python train.py --n_layer=13 --d_model=384 --n_head=6 --n_kv_head=6 --head_dim=64 --d_mlp=1536 --vocab_size=32000 --activation="tanh_gelu" --norm="layernorm" --norm_place="pre" --norm_eps=1e-06 --positions="learned" --qk_norm=false --attn_scale=0.125 --bias="all" --tie_embeddings=true --parallel_block=false --init="normal" --init_std_qkv=0.0231 --init_std_o=0.0 --init_std_up=0.0231 --init_std_down=0.0 --optimizer="muon" --lr=0.00139 --beta1=0.93 --weight_decay=0.084 --lr_head=0.00798 --grad_clip=0.5 --warmup_steps=200 --schedule="wsd" --decay_fraction=0.708 --decay_shape="sqrt" --final_lr_fraction=0.0 --batch_tokens=65536 --seq_len=1024 --doc_mask=true --train_tokens=627300000 --steps=9572 --dataset="wikipedia_en"
Each number is 500 + 50 x the weight over its row's rms, rounded and kept within 0 to 999. Layers, rows and columns count from 0. Numbers have three digits each. The size before them is the row's rms in percent of the matrix's.

# layer 10 attention query, 384x384, rms 0.0602, rows 0-281, columns 96-143
104:571484545496490508396497635449517505556489481479521353580474495469439546496511404495528511467431489496537507491494503514587516495461476436556476
103:431477550539406454412500551516524479511522502569525500498599486604486532480523473549396468496503495481576533581444461476433561543484483467499584
099:593514530556496421437490517517588505425542534480443520396521508506491531509483513478415470370466517584605519566578503455537557532535522561555542
106:517487477455484554513516502485473493458463496524526491474509514498488494395460486367540506458529408391538466576505515516532454633514441493549450
105:421572537533477441540495516532474548439510475452529459564529500493642555592551465535504484409517537495508500464460562492558439511514467475464539
108:457414441467487467582589535582473514533442572460508500467571432506440507552473501449471520460488557485555476480518518469473578485523490451477556
099:516521440444497469472488561533482540472477527554442557515610451452554492499504448460445536435500515568549394494520521516571503492503521471555531
100:558527577470545455529429565483522584482446427492530493491523430481531475558518552445467487470585436526624463545439444452505563475559468513603484
100:533460602433461537481497520574458473375493392528502459488524447584554516486508545449486445460530502510602563493400462536462366510477393511496498
098:536438524445519524572512458453573558432518496557570464532451504572525574374486494401489501454478503575524454469467444486408496504516508462552590
100:458471533481447472490546556504529503431559545478459492504481477489555447484464507577554554501521466543563490414509498463652546514522460550494544
098:510561530510472523579476474491464427556437510515445475600611478473578533566556479534434478468461608535515563508524415482438480589565432449493456
097:506500507439580609485504557448503527483470619559450452527475520527501486537504600555468502463405547524499431436512446490475425394424554462480495
106:534439533530584521558511470424460482440515455563496534528429460492453447501438555375464457469505462467498514505488433535473448397532424505511494
103:448614552468574492504488489567516467403562544483443532548466534504421434459462377573497546494447488427519520537465438463568487442543499459554575
102:471568557480477536520511464476503537529476480481464468571511558455400557533427488563556456479459506476575478544507519485554429530509555567491511
103:538540527539523516442584455550442517525503482476499502453433432567477500517554452474467481417483530492444512471478548424468440408555572453586463
099:553472553381496465482496462513510469520500471455460573490451463541499499522418505589483393461486562636473534496438496459555475537543578461524565
098:538512551540503545479536451439500476571436530425604527527541658488507339483421519452526381505548537534466410500415492484441492469428517453483477
101:537418543530502577580526497493545514537446434524466496556573508516493467476463573545531496543470546471423433569426487497489565477545498550459487
107:532514456524491578517484490522526484521604507518558444479498437548597531536500519503443549547436514427530506488491515543375558440492475609575437
103:553540491484500517542543455469509407531487477561470502531497466564539477423514539564496544444486499565455514489451458522570485547477426508533451
104:537511579419479473482438528463526556504377573477446461581530531502581484540452474519478474409483578602563507523517555596545465497507484564506529
102:604597599470572510526467510491467494516586518521489560481424576518484454493450539569544452437424596505582556456483570557534508438511499518537430
103:463612511495477505573465543543526493474479449518428566468455476491543454486458455519469424510457516448514609540531489498416528606447465536508453
098:485585499426514467455519445486516522504530437507460448532459415478522514531461458469468490442495529513495439534523506543549546572510555494472490
100:580519566455521464503525474465507452533593519497591506488516438515563393477522540475480377523454640496488461436437524444429511494483461524485446
104:493501538472434524523536481530499521447520540481511447552404532498425535547610447495459459480518456617493396534509535417490487489449496519586541
106:439616537445464502508526516466514470477433571419530487448479465510538460544557578504442473526556498493478454397498486576549482551515418528600470
096:519502598519486559461507493459533429538466522568487515395357584460508515521492439583454432473565509480536486531534421560494463468504495599504489
101:509583496533516503521535483429464575525555518519395491503532497450544479505509504506493479545409580351475490608438500469536439521586505421496519
093:501473440489410490568483489480490506467432567480446492512526521590509570494435502391442490449525384511520574500506486576489497500481528546455511
099:501485433522500472519494487423544449426487497583505449462512578534548621515436419465524547431471578448557534554386465480457394528476459471484548
101:447479490500508464448504518542498485464422531477585560568504549446469458458550543492572494477466460494599520528494395542529533576548433465431508
101:445485528408511391516470489497422556505467442446507490474457452444455400438501542581541471476503426554505527457556554478548580629526509533433464
101:520494409483473560537467545516489548561503445543581444595549465534516533497554555598497393503508489492538449590486444469481439428525518557461479
098:469459459376492541534500529499487597552458471470499453571508560569551539426499448537540457540538494544404497461433621559448503447494573520499499
103:432514454472475370605526511442527519529465485493481573553480612571501438468504484540426450412500508485470439477510430577606431531521428477523486
106:517491577510507459437511491471530568486462471469549512504576489586480521560490441523596529607550456422529459476437512506383374584420525550471487
105:440541529422452526465528439494515439504557549481595508524544530510570482529467424501434517492439481448474489455495590496476562563474494571436552
100:456549499415431507509492511493513384475529521413500534620541497545476487387534517454544534555543511484534498383563375466467497527452582573543557
103:524523410460485522559511472553458498448581539515529446514541530411508470456490487519485560454570435508543463510473482472518541462486518466430497
101:543582514520547440464529544492507490536484398564560585504522528457520489548535482545607405555492437508568502466532499428511525463481458471562469
104:524500469447507570460453503483470421492444535481507454467517591515483504574441425461512461552501484494560490533473543534542466574554583492527619
095:561481427480461446454628441505446526526482502476407480482525511484521539460499502465522418525535529479470472493580499502533495500467510543532433
097:500472526502459528504518485511464484528431290464563546441556467537496513519467539443563561509487489474516459526520426569500563484441533505395517
105:490499500492510478577441550486560461468514435504480501501531505518503441478509403489380520467513425456583422397552521468556444467442512432529466
099:511500476502488496491551546508502429526456478475494472472502531466522500506453468456605581560493557501538438502493528490504574434570471521603488
106:496500486459503471464497483532482543367541481591529567523446482445566533410516499550503542424411470489449528561528433525446500471528469471555468
100:475442496516533501511463450514510420572610442523508495471405490550530452490459479488395427463427528459556475450551423527505430470411510495484549
103:504487539458469380524507523419480494551475471494475569411538444529450454522488552452527493533462587462475499575459578508484559409554527484559534
102:581540573464551422526465488603572471545522409471466524463536554500523541399467480516544570441416538482475505550416546452454472487409523481463531
099:489423382475458577464525465458445567476433493516419539474471485542419495493604496527461447461597624510539475548548496511408500497479489527520460
097:504479562444473514517447490455499544428521494504525499515503428428439440578519470510538524506535519562509493578506455481513511528435415537527540
104:446540483495517486497449428530564579515491517550475491441561495465537525535517513518521377549560530527438505495548518530460509535518467531485520
095:381469546572471599511561574456549512510472479434482523406532511501554482528522552468535464438507508480430506517452479459467591412457513532467493
100:510470555549577532464445500501534535536502542495559516386495564528499450603457498502565479511441515476483436599455594443477539460520540528398438
105:536545520482535480543510474522519495423464520521497502547420562447539391535541579472533535485509472471469449588405362483559536483400508501528555
104:516488478445495451493526594478560510509463465499425539439519498490640495448513461508373444503436548609428468504478476409499452505499482509659478
103:476474512480357444492471522449496523529516485527484468500529412580547500601435527436376446503446463567494465491478585456477476452477501410489492
102:513496560499471541443538529458453535563521567448532510508517587512524588475452483525513550456476490512393457361536528405580519591500451513583468
097:547449491576448487490559533508543404557410454510518488562567481531460498507522495530444581472477501538515475456558495492434503534505482572476455
101:498544524534517531469552589563561565507550528530580547509458553611522476515580535485515552526499430563512451541468447505426541511495478460543425
098:447509478420539472498526468465450465446495568498523448487444499492409492468574387520404505510441499514398555520443532493463559557484350386498514
097:480462437581487541535532507451451436535485556476539470517449511558507569482459471491500469574517426566586474487520429476468447530543532501431510
101:547564422487493525557493464438431526437415432521445496434432490456533534469510576486461482511379589557484455494485427480517433452507523523584578
102:497489524485427506443553424487397521499599600470571451481423556593409431466505519493619386443578569488501416499500520567553449498543499404514473
100:530523539525557525473481475547496525522508439531514431517494476353467472562500375526470522537503414607480485566513587585530540454537515417469592
101:458498581503592456511480475441424486465528448549537458551490525455490497533578464529449433492412596497461458558469515492489533576461578536554493
103:448432499455486483487492421486442490469461558526555513528483444521477508503549490496429451501605408522452541441544522502535384478399522495493467
104:539572425534454531510506463497511519459453528506494557526534526564524561547527492521489548527594488604578474483561497465477415505525487630506585
106:526484437497495540552614518392463543566507480565504505458468486460577472441548398599539581484459527466563417546487577514526468463525554529512427
100:429479524498547506396552540538647452510466452541534539513584487496615515452610432473503467493491519554562508510592503467509489457560484481522580
097:464475430530451572525506523485528547512532512498518514422437541585440572493517430576436537553466572562515422449430507470502499447474500494495513
101:433456445399500569578490497469425501539519466488548454492466506566431453513524494441498543488552517469621441488447516491575478476503505514456449
096:453478404414413471416495590492482458535518536434434467517504515568528437475546531541558466508472497431506577514512583461474530504491466490394474
103:589487547434501502399516477522530520429525578549563515483397428451496490567501535576394422446476488474402533583492518556598560463613495415526490
100:473477550473472552453500518474419460540453651495446546525421621527427623548491488539447439475473554486499564490510453544470477479601466475556515
110:367519572521541541461460552452510427506549528545559512433546504511519467574432410593509482439481439447512518582456504601482533458485551467496482
102:590456399461492485434487481511520468515488542503470591503529476570577479407453503472440602448386461596440501573405429494571471598568465462496591
101:453376471521442503531574516481473507432544522487476421425479503516477536512543598586515455460458516387536469602454440462425558529348416408451565
100:469456543415468483421531460430568506401511523501547444478517468497540506516516565527476490527512469484511531500470445484544531510572564501498494
106:561497546527503440501474532478473476494503554522468444503585539558439497505427524467557574461456518501469433509528532501467555527487488544471531
101:514574490481451508550554478490505427521451466471531421534363413544479535512600578473546485458546461430534517487425554438527536471550469498462460
101:461480553588535476548384503566483524460412481495613503589500469446551446567447585513439501489605444513531426496566470444500561528570471503587511
104:528431491475435457537403496480519586415544484556322501538570487552524489458571538474517498573462550472551557498539375509541509394507544528426404
102:509486525411549491526411524554507541489491467562560500542528499554448479493481555514563426501488493473585495468455469524471436478509485509476576
100:451461509435503488527457549482511531446515470534462519541558509401495432468506432490428491485619451598516463509518492499397509508521422509554431
097:506441490533642507488505406459493412492514508501470459467509491429434479492536537543549438469489582517480515504422500466487590503544495551427453
101:468502483529474540598464480519592507630561466503539506537526412502528520435487460536518458560460485496529534541429484388458449552451479576485455
097:530437485567563390500537457610413412546496464473517504504531461391455506499455490491452620468433542472486513519449555401461494595526502449470479
095:529573494485484443541617463485517478481513535540504451498458487512494387539622480610575480474482596583451464536491499548490523603424460505494521
105:480462446440533518489448497434470498546516512518511561453465425567525545507539441565527474463500582499474562558517506449519512549557474534512464
106:445470381438530484483523475558614486397493540494474515475491535566456443535435431539543441527467534547588535537385529474620495485428474530581473
101:524520528540544403523447463447427423544523430463530612533520463465499428524562495548565503423499460514476486522463558478490459554586537518522492
102:489563562472551522448432563462471539542524549450486559514526385494457518471502392563556547655510524468524468504536625562536569490501477525442507
097:447490594567439480495497486533484505531466586597513491501446529454489588492549387549507542535501501470439517531531511572508465497530440469492507
096:462457520554556438463461513471518457514595547556626539483509525530538460475551508379530473534465485504498512482539487602490446437598487470529471
101:483560531559539438521503574439459473478398472537481537458482523556471433450519493448555482486477535465540490525485562411527518505550463458581523
101:524492534564502533544387410512482510600560532452490576473505506481571469511427571559538467552440569454499507459524531549400495412490505532500492
105:530548400502427506467510469496379462510540417464472519559580574565446506568527443446487550545486474492479539462416619510521562420449464591460399
103:583451492517560524522464626531403511519521459469451486465453525451481504431451449489451401599517532574519516548461423561439465545605578551479405
107:513499530485456434523489486475559525485542467540491468452463516449508478485469492462513514561482461449518514437490468491594554508467471559482586
100:552548579441519512522490531466559482446465530463449591447557432631406499462508529488465498516538478499521489556560513595524549443443488517565518
101:575394519527433447427531460568442487519512437515523470521536553491555355555558499489548451517483402451504391501482497499513542473472450594494489
103:577468459506572483475531548548484470385607573536521534567469504520534464556491397522545492511537512479515506438533406549513476554474496414445562
102:399554514566487470500583585476430401411439574438476495534519455561505437546513445576491450482432481407550589557523490501507492546594510471520516
097:449515612529438443483478523510560392585508452530603519567483518544564509450472544573443476496549528417572493468528430488608531439459658583526447
096:539545497417537513482478456467553447538474472558514557546554529623459578486490486480506460535532550402478551520529553444508491515475496473512538
096:545535550407491534458500504574534495486517516552478498448502593462486479504495528556442590501561537466460482471448637473393445387460472491554454
101:475487433519443405434564520504613482500480428488500489495536464505433521495508569450506546474439526496419533448538544468485473463478551489480522
099:559441511488491452460400478536515492481500472465505506540515462495475532503544506542418567594469362425506492476496443445527508559533621495490500
100:435463492534435490471581501482454359592586478522531506535510590528492499481598549469425414476527395418522557590468542569506416500539510477594518
100:535454552512466496545472473471548459517433549496501532502434549454516391495515407484600438489557474512488421607525452618488432580475520491480437
102:497512517487453505453533500584480502553604487523499527543569548516504511515512472578509434400463609606497432467528487530388579471583418523564600
103:530500443501411547499419431545533539545544407422559475480524536485496501562470387575544466385493548518554464577606538449465523496607484555553474
102:484519477527500504461422423472486476415470584450477508455509619389524501505498484555498452518409490431486480446549533567494549539525550487449460
098:513556511521527554476445504501425540494542528601506530478485587535601535507518506514491510505509501545562535512472495528410421554562589579489380
100:464514541433469524632438551540491436510462496509449506556505573473526470403470541466428506505519485532508556505563515443518549535489525641510475
100:526436537582509411489531497527455530571515502375485574498503460453555559585421543542499514550578421388545419435485482451519502517489533511555551
099:510544519507514398524422487436517487561504543425600453422438537554506507532502412525496460519510549470472590475546473515446514496503523439471548
107:611530451536469412436530451558494560512476425479522554537551485452460538461433594473454508565562494535535582448587485473509413631538419567438500
102:484449488392501481439501590503428497601438475520470500540543530476441532557482534426553560520540453530475502457452479552451491527511536430490478
096:483537451486541513489438509484485480453508572496433449529420475427506519619446463445507602486477590474500421467502579507518446493427514584564673
100:479441504480416543512484570478513465576517511497512512527564552585584476526462494522404507534421574532463486489442526571506554449416443466560661
104:542469548513508598431426492487475444504528527589442489450524428468463534591473438433472540472470596599487525618547427509521559517493501424468472
095:517539499456469524467490468555554511581560562541558543463462496516535524496351426539485488552595390395490541429454594469408468532489565481432520
104:473490433578453435447411600626504573374563523479463441525490515445543479435550526407465449502501600442508514463477494502522513512479506506463495
100:563465497539426549512531562487480434506470498451380519522381528412455514566494497484475565546446582461477571504531509451538517603469597497471530
103:463460551431554524574544517500491530575498509469621546638441451471573437541493535503505463441480495503475534449420435476498565557423509491458523
097:495490591522492589588528503510504428484542512561448606478561448512437539416529495458503445569573530596478437443507451439535507555559505554600489
092:480572502530452414547487446493531586465450426442496391536488508415600425501345452472455531471516557459555525473576495474574586588507558495517523
093:549485475532496500519479602479587455511557556554410509376563513438565527506526479458527557572490497455539592484500440454518566485568432439448482
098:463499508478426487466518516445566458553496450483473537492531540481533494506589543501611415453533513536442538527562494469554428451437518435459533
093:513502446484512527404513522485451537559424509430384411459480531467427519523501501493551556442524537436463438523458516436405480433434597533483551
096:571491519538481617559563538550490517398545493588505607574508403475559510503561541510447496568462450492574482544523548437521453495438445458414435
098:570375425427514528453468479495514508453474556434516543517435477549442458502391575442428537543498501625601482467463469510478442509502505472496555
096:525497379436495433466546571493464577496564438453522495420594469487455506524541477469474522473522459472562520532530596530585476526577507524511502
098:512513505457507445570489457482496513487469403499528516472458448413521439457563491410559545375493471410436384522439531520591480548462465498535507
097:539536505511497500550488533501581521495449458567560467616526544416515498497573475479448391499565595427520515531502535476484564543519485489391449
099:555543459480467492474471448482491516442472503512477537426504491578352517500400557539460454520644464440582383563566518521511555496530552366430510
098:443498467526458553630508500431480509496505501549459554427510512524447519586541574502537531509488594533509494449542542448465399502490472546476567
096:497524615541440546532480556522583521481467414546545483493494531450467569460436516526420464472474545579479561501456557469477542513502554473452476
098:448521516492537533510480618483530492477556519540466430488540485525480507449544507557522546480523544538484504511534459433542473545575443437473549
101:492537480498655532424495539494470521426534421543587558476504604501493427498450445447477522463603579552444558490495455546531544507548557339472471
096:378517503547601365515424484487500488518492513476467423535557461463543405483628492569497434501514566432387514489488499560497532575505567544560605
093:424418539518481550461507472451502564432560438522590505540472475469486524554511516472514446513531556518609520514502558452502383556466496539448522
100:476558459490552640511436557496572482535516431551425464408477498411525551455498515429501455472490504464534579500493516531419484502481486542558538
101:470472518499513551516531422456480463464439442447343483505484533447493502492622504468602537468568478596541531465486512556552476545518544542537514
099:468431533547638479505371539527467461468401433481564508476595494428464446541579502454455356538397542516478533558475497465482561470553491467429509
095:537521543548463457494465531465556533550450429476502451582486467482521461436596487630506532530515470464506373535516493487507537496501502552486507
098:407419581543572559472539470513434478525495511411488523515449493465461436608414544516512417493519483452487452418418475526513586584496494430455512
101:431568501586585526435493471479527488436494434480533488528382499458477497520562471577503448460462518526450544532657517564539566502441519579523490
098:481541542534451484471556430528481567495531438511526440455479557530434594514476514469475500518555403414440498501584457536492498486496534419552501
089:436586519557475382419551529515509445467538516420509601399390495479518454509460483535512523406560527405543470461550564417508459580549471464570472
102:525518395586473490515474457497413576550539479454527470440477421533556587462494563566442392535490427528460443537628571458470583506431541593343436
098:584496614492538513437555544548374588480521552497554525382440411529519533585493477490460518524560462532453433584585474486583463424538549449597414
097:488476494481548493531478635538540468499433449479405432478375451498561564442431440526415583439386488532539552472446453482533484529493496464468507
098:557501588503534432444534514395461464476511411542418429455564538412507495539538493579464497475494530554463520525523532444529485514464535486507453
096:505480567563539523589451492499465564606521541536520507505429445419447540474548472576489527522472542495477507576459453568462562472490525533513651
094:498501398500553567603434475398559438533457529526489449528521516490444423469460489445525557569562443484492509486593512379612508544453554544527483
099:461508451590462459495437514614548501517500455521568467461475457511455544443529572420450486477440478421411543435472551491493528434450481439453493
099:489527498456511488496495471532407545543582436466563475445580547565517439492456496565516424506406552453451425556451553466415544465559470476529559
098:525402505549456547573487450489469413542497501527441539503586529447461480562448540448525385516511559460519567555528529507557527467524513522485462
103:478456492504488511556491476519423517477559516444535522542563446547542565494446424453515514486494412487584581479513525498474420557466480591547448
104:478453556494456456494435494530568423532396454547438491620523483534607481484518594499507565526464447507476506462541537457500534525529498482536513
099:538422473485522398518502567468475475547446549458466449509574438492537507551437487495562524550574503412520528440444503510508436505473555468493492
099:476546473532455599466521448553407503544554493441474452507510510448572578418448433561531402518494500501551452495520499501484530537495491535552550
099:437472537475572533477423517368451492407453503482516562447565560549496441540561421482441477541412509499500602533462523491463510510613450412496538
097:452532512434649438515536495444453533493540545526480505527453474569593484478442405524526484588420523589516404514541602556556555514580450552456552
096:469479477477643500489451502437367398458417503545517440492441572528506508596541438452596455542560555524574465546558463410518481465513433472430516
098:559542542454431455524463416439544467507483566543497505551497481539562465567482493466524540472438490542478609467622561526486554461443490464458475
094:440494536460494502494417519502511550482580554430501480509512444450594576531493565419617497621461630473472555404461517440566547459537455451452503
103:470419435514520516520450509581451500538579508448484568528537478457501482482394426562496448514543414465454515433491469479469496431486526509537362
097:603533484534527444491465497560487440548457528444552500467446567474522576578445529501464478516450571480537552484513493514600443479484497595525532
097:454558581379517551558409487438536457517484560473448415455492581474462463566534579447320601598482579433588513451482548449551510593545494515545417
103:419455545515528490439587558428538465539553471453521440412481450464464486562476494489494484462552515491532428517534544505561466440552500454432521
093:433535517540536480441513556418625449462495454485528516435504534508568527456540487561463480615453476548482597584522554486465569472466499421625460
097:413533485480588478562522475529560469425515454496545526470546594596475552525532452523538500469485532564566541439472516552446453456537497429510521
098:479498461426449529436533513473491486544575461496439489533521487490490404462537478549570639529477518526521524485441525549471548511399520528418474
102:620532548562492373603520462442548546514474585533515532526515499541504502451535498489474476463569427548479479497508467563495502414519481457420592
103:478444425496607464544546464369426488488425459509524485472513502479430485558579522539557523489496504475561454513451588447403413502486501486558520
094:522489389512513567562523487584479585574499446459485504458532471547612487420513493531503437487526543501415481464513452436541510504399547495468478
097:469486511453432468600557566519417558530459477497455562542450605555526407631431507496569576522573586523523535509545590434503519488462542509547399
093:596500442488488544556547494539509523495502526470426505523457527463531591539432423547498529498554512512524536556547496453515506433498390499571465
094:545494498489524461421489456499495524520526499492429547489491457572502446514463473579560485545476450379474495417511494527586553538512451440425525
099:499426421509491482452582479477580590505489532466516383566516557453458451577578422543557561483525374438471458565530470547514473479572407465498487
093:436489536508486507479545552522538463576456511533482543466540477482509446432489519522497576495432464526512500450448410488564500447483549585537559
094:457531467489611525593548576539506529448521568553491506481446481419498531484437529571587422545498455373477527483504453524498535467554467402423446
100:390478496520497467493489432554523442405460545485542400372533499482479587525452532496413456520457538514507501510518457433456556497512541445566499
100:512572405521490586497472431421475516494538426474484454527540567452557486531517536552506473503543510488413559447414511408385571461424531510433427
102:538506583507578466508590509398537511467533504423487521493557561591494514517472527454471458504449450578511536463466493462452514457451476561414468
099:534416495499454488431530564545488552561498561453473423544492463547462568551522491427562531437418499507493512537479536457522588469473488529469533
099:489490561528482537452476582430550447440469557555463483473483548535451521458563571474480520584449607469398518603450364422513480459418520432504434
102:555542440582449505461569483468517477476526483455514436542493558599528462437574447412460479506462479608513537534506516540488571472446518435471457
100:566527559459630479458504498415450515474488514531527537435532478447477460531535537502484558575504427427543496453519447468588468586528609493521464
095:498496579597539586471407494585505516433473420463535449538434495484541504497534442538517547544519503432504457439506502510434507533497496502510488
101:556578452506516556604512585467451487623496487505526467545487524481343481493472544550499510371498570483502490458445534395502569498444479422466490
099:600555548554502565528540438462574576465559493587543436452469525444598611572534514593513570470476533449480526495493564441426500459555378467487469
096:440555459469465509510500463561574425547403462437531474603493525572446473537459485452575550523491453459508456539587508528501489527516516559532546
101:450467517481525651548569467575557570472498438552471539532484477404564422502472473500469437459492492496565560461399500454628501536534486552508585
099:546444420575470554514514448497478526521458545484446484501535458533464494430405443511537506492595512401517496484453521500424515386515462497390424
097:503499473543492538443441553559510494509437499526500476582540481552537630592575501417538522475489535550460421528543464469456528373489517502545468
094:537550430534551509513488475482521513450499455460558497540494526553505426524537552501493568481507500485459531525505518434480450448448479495524503
101:536464500484520539436640488570495517405555449494492445488566480538307468483478455549421503492483528441485467515501485579537482406553495426462528
099:481504427487479441461466517401502484557416354485531427460488499529567512488523461550561477615505530569404394468484544460505555530577453469504488
096:467487507425441432573541499432574427440444562507449542495505483377472524565399468515632500461549490463526536441498552430496540476484527512436488
096:568420556527590535512486570448456472453513449446498565529499449543598476473483489435537535448410493501448476522481501470543528454486444536508484
099:432496483383484452532548471465522434536549510553503481468507550476440564598563396478591409573445489525466452441443433474466532478519439571498515
088:572441446502481596541510593479483505458490437473568498429466431470502476499494492545463623542507526471557501514505442516498488484561472603474523
091:532449579438478486588413585346508433534531467490545511459532512571450459463432432519465527467570452450419508490545579498501521484468564523505492
102:464458526489464539499380604505543470432498500556510520496449503509535608505480583403478472423556494543461481579543495498458501585545505571497419
091:464565485460438486449492484469487431531594451570569387495524575513457572486489479497448491546475603568494519526492531435480547552440518521453530
097:437500556453551500464577557448483512514497451445455552472509501465531478532475363569511536587512583494487466505476467536532550540492541583511454
093:519492598519542524563597562549442392459544453482434482531516504516561540534542520487555500516510529485399484454455488558517461538603517442448534
094:496397572482467502553545547556499411499410378537513460598514538501437654591492499523516523534474391512405490445473437518544497482439439571459480
102:455511499488566455508572496562506518506428499548587520464522491500486569434502541451506519518446485468536488573489519530680577532481492446545575
093:516525460386499506478542426545540523424542543575421512428532606626480555478447482510572501498528648519425501521527440587494568459532469534465463
097:428488543562486492472381550547512493386531575451524488498521525426445554538394516552530441475534458484549397479556458463501512605467481505529446
095:526468526485508457463541543489560489441473557521513521478379571515557516466519417494428506504479581487533570464652571560511593468494482517560519
097:528507557437535511512428534509537405400524413509426566472504463529537440494534458557491492442449511551481534479516487379515532478460568489489562
096:490525559480483560476446482515505568470530445481444542445444504485503495521535528450461495412493567416475474467561477436593462568464489556591475
100:482386471536478488459556527586508528545491545506548444432364486463474404445546459525508506429538546570439398485515537493569425494577507478616422
096:501571561565529537538493453503525544515540534526570415477541532465516520502417416486539517558503518539497661545487481530550443582548573465450510
107:525482472521483581533451448504493450532486534473530484457404464491471493541475420491462499515477484525465544575560587452591632511454500518537465
095:414460429448460463520507473524472632423453505563452505550579402407538526469504526525512530504507372509470540543543465471497499490543571507580507
096:430468432505530453620588557440533533453462585520503511443476461549538454475553500394560474526588559443443497491486536505499490468440488453410564
097:571499489515448533508490437529542493437558492515435482466403470492517613534559490460516589393521504557504398555622434502470515472408532542407498
098:558468574556543454517496510550572554531406429513561504468422501382495511624525487478504472512586548529501499569509612446474533588391493427461544
094:550463473462496469646472513607393515450481561509455411518586488457513492459445568467466517503525509486518490538600514518496449458490373576485509
099:496617423471538490468419422391475495586496514417457474494414487489429498442456482524458579597501554434531497450564563452524546555542564572494389
094:453473491467537471482451643448601462486536518561534416475464427507548473447532434519476523539458497499478551433503528476513539507549546529488499
101:508499511496436487537502470466483485561538547536513492424440478549574483491413598455475557438411574482499483443519415544450573566376508563553504
099:423550519464544522539584503519628482572476510513536517503492508514546527427613422550563527457527399515528494563468432575456558511492530558494454
100:470514588474569549563525469462427476566467625550510479501496504485441485477532505494520556459365536637449449522534470501492509526550419443542477
095:549504456509529498410479448537512523451511523486552441554459428537552530468515444419558476516474518518502424609566502497475495527562462471485621
100:547493550516496573474434476501584535455448503486391440482490468484428492467490454380451528405594537537515470420489537537483443581489480490483464
094:623541544459504583590496373520441476404480457484418488500506464536432551515536435562533500469502473493496548476512589436520537364529522402482474
098:441563542497465575428506580532434522527400543523541470560491560481552512505394528479480533487442597539463419477510434544477509534492534502556479
101:561536614460429492501478565525444495611465437470413555478560456639540505408528511436479417445461481613458493565475473525532437585532495593507601
101:471524537480526460515466572540472444511545453415602452537512565372552515494494540496586500526421572512484548434415397610494585449546549554487562
098:444471460455488471384519508472594495490524511449501442503435474521490519502505452435495489508486423451462459469517476400517444525516555460556417
100:427505614529569515584497530499599584592496425444507611448491492548493412414511437509429595490458519467565479499415555489542506485427522454447543
096:488379508479468508483429486454407552559535504456511447604462495495526413493447571461558508559503470459542521493425468543560559468433541571476486
102:539435511508483505607499535454459490450490439451545543469581407506456490575647585510529479575516475490484383412453543504543520493541463490564435
097:529601528631526433497479497493584454466497535513507569571581571475558493527542530389531572585466525542523515374474569433586471498508480447612394
096:427487474454606448463485453498440360486450526509493493509470552455579539523509452456444548496501486525531487448472546465611460612523541502464458
096:578494537451510516411521611501451453587460544569491459477569549473478508479435484450451515547525518543469424489455524503504494525501512452479400
093:446447476489460502502400569559460512585503475491421557522578419534613512454529537535454489483515507521609518517386487589555531547465506553548498
099:471496492476554543454465550438601560483477513499529548493461601467427501577442497480544500452477457561551442564497583579540524533429453488415602
096:498481532540433434471473512511512448532529584489551555460478569505497535521512575493462485481476546461535500517487535515445407468545492561426483
102:448513505416488543502460506434455482593423507468532567501486441537542490450496587485487450470519450533440524378475524502490451402493525510521397
099:508359429596443489559568546510500508433569566459430562492475511546419483518510541539571515492502593493558440538468478496436493538547527500500553
095:506465469520527501547442473465533557489560450498521556618423551379492463513481473569532565508515514542440628553471514510621503544570467502517519
097:508510553481465546533455444522528440455524490520464443500458465444519530626522544547440473586502588537482568508424519558540481470486478479457491
098:499519425530477431541544481444494524641474415506414463471486482484470460617507561516499514428453518541440400438559588402521492526574508442491576
108:566473559579545557545473600597592550539584508479458553481431545606460499468508511555479456622513436509435425475525488448428556509426462510539507
099:518514558554481442473540424500520515536517543553528464521526488470469543495451575423476482491537536393481561537448460514502596516393538605484520
108:513475483500476533455581487524569486477424553486589449451548525461442464613535469481493476551517460505489534430480428480519469481539595569494551
099:457565554560554481398504520526442524491464554496506436625511425492493488507477494474433391550475504465537454503406479598518557437538454513545503
101:475440501589489497424562518355533471537488447507464565417545445520571473490579557499501481497535514548502547487448421616545499542574521479526481
104:488533490496441568600533435529503465448513492455501527437512610492474530507561428517431560567539534490478419513440460526463516466510463422534618
106:566473472560511501514488484496499517443536479495528423382498550551472523547532497481467570530486444329438394531529525447527560447518458523478442
097:556423545510472494509457566523474508529505532440467537599479479617475457594447527468570474547411465360520429503480479494531511500509442479475469
105:532447532478542581527495478517543506467462550556485469476518573523556546525475494508505564586553445543516514460437476437572472491542518452456451
095:436452528463558512485526500455428490440523536507532423493437441475535556544504517575496443549557437454533536505468574522513478502554517535431453
097:463494511462472483475592518463474499518593562471469514518487510445472537443469456482475521472598547464543489526513554467506485527451533482572481
096:529516461497528497591455495536452472458467409496597485452556507327524603482497520466510441520543474584443547566391491481426535474561453557365437
103:516471526415512449596470503437509451494392540486544449478487598634518587465460553486567493536574472565385507450551523511382532449441596475513442
101:460525434507479479497644535528515562447474397562490487472523462437499539483532446484510476504467528537538532456424449507564494570518550458443510
099:617516617496504438534514514436460555529468557453530548454628371413488456525535523534520601533461469434509552463566457496481508548447539529404493
103:477502401538570436492486496506531478547473410485574518443460468440472538509447402565456489481465399521488517499502522459458515483514488495465536
107:536571490562523521489533466470453538483568518433434465487457451500602511460451511541459461495497466429442522497490492478523566514430573408476502
104:453435604602536580475459511392527490532507489504490517470529396537577499476412495534609449510477511537460474550499544528435489511462513407515507
104:534538467545501504443483545465508486463512562451574449531562453457621526495548406475597488509560525532498404522513512569431555477585502491498433
099:558496543440457465361530488491499504440531524481469474602573529513513482486486481461480509406481463462518562592540449533554499552472456454396461
100:547463502483542547476361521497511545495462451443464490396491533460458469519487476461533545481510507539458457524402484535590429536503395523565550
101:485390534549524521460464528481466591541599507503455533489578507423505525563458455550557480446476550435505443503544513399603475502480564578499560
101:538534446471488492392489569522417490429530516453545463506454512574429506508572476565524414485551393482527462512486517520459491509534481555478552
101:517507459568526547530498402614478437526500491472556504409545503535471499541467518446569455354522491546512551373497509555477517470460535520511454
100:538425481484527518563491509462455464477486425526514559574549459547470456534585522539547501489486479543577557582436468424561538536594478598549462
100:564533523559526614464514528431500484469460562478509373439408546439411530435517509553517515436527491495407549444493446452493582520466468468471492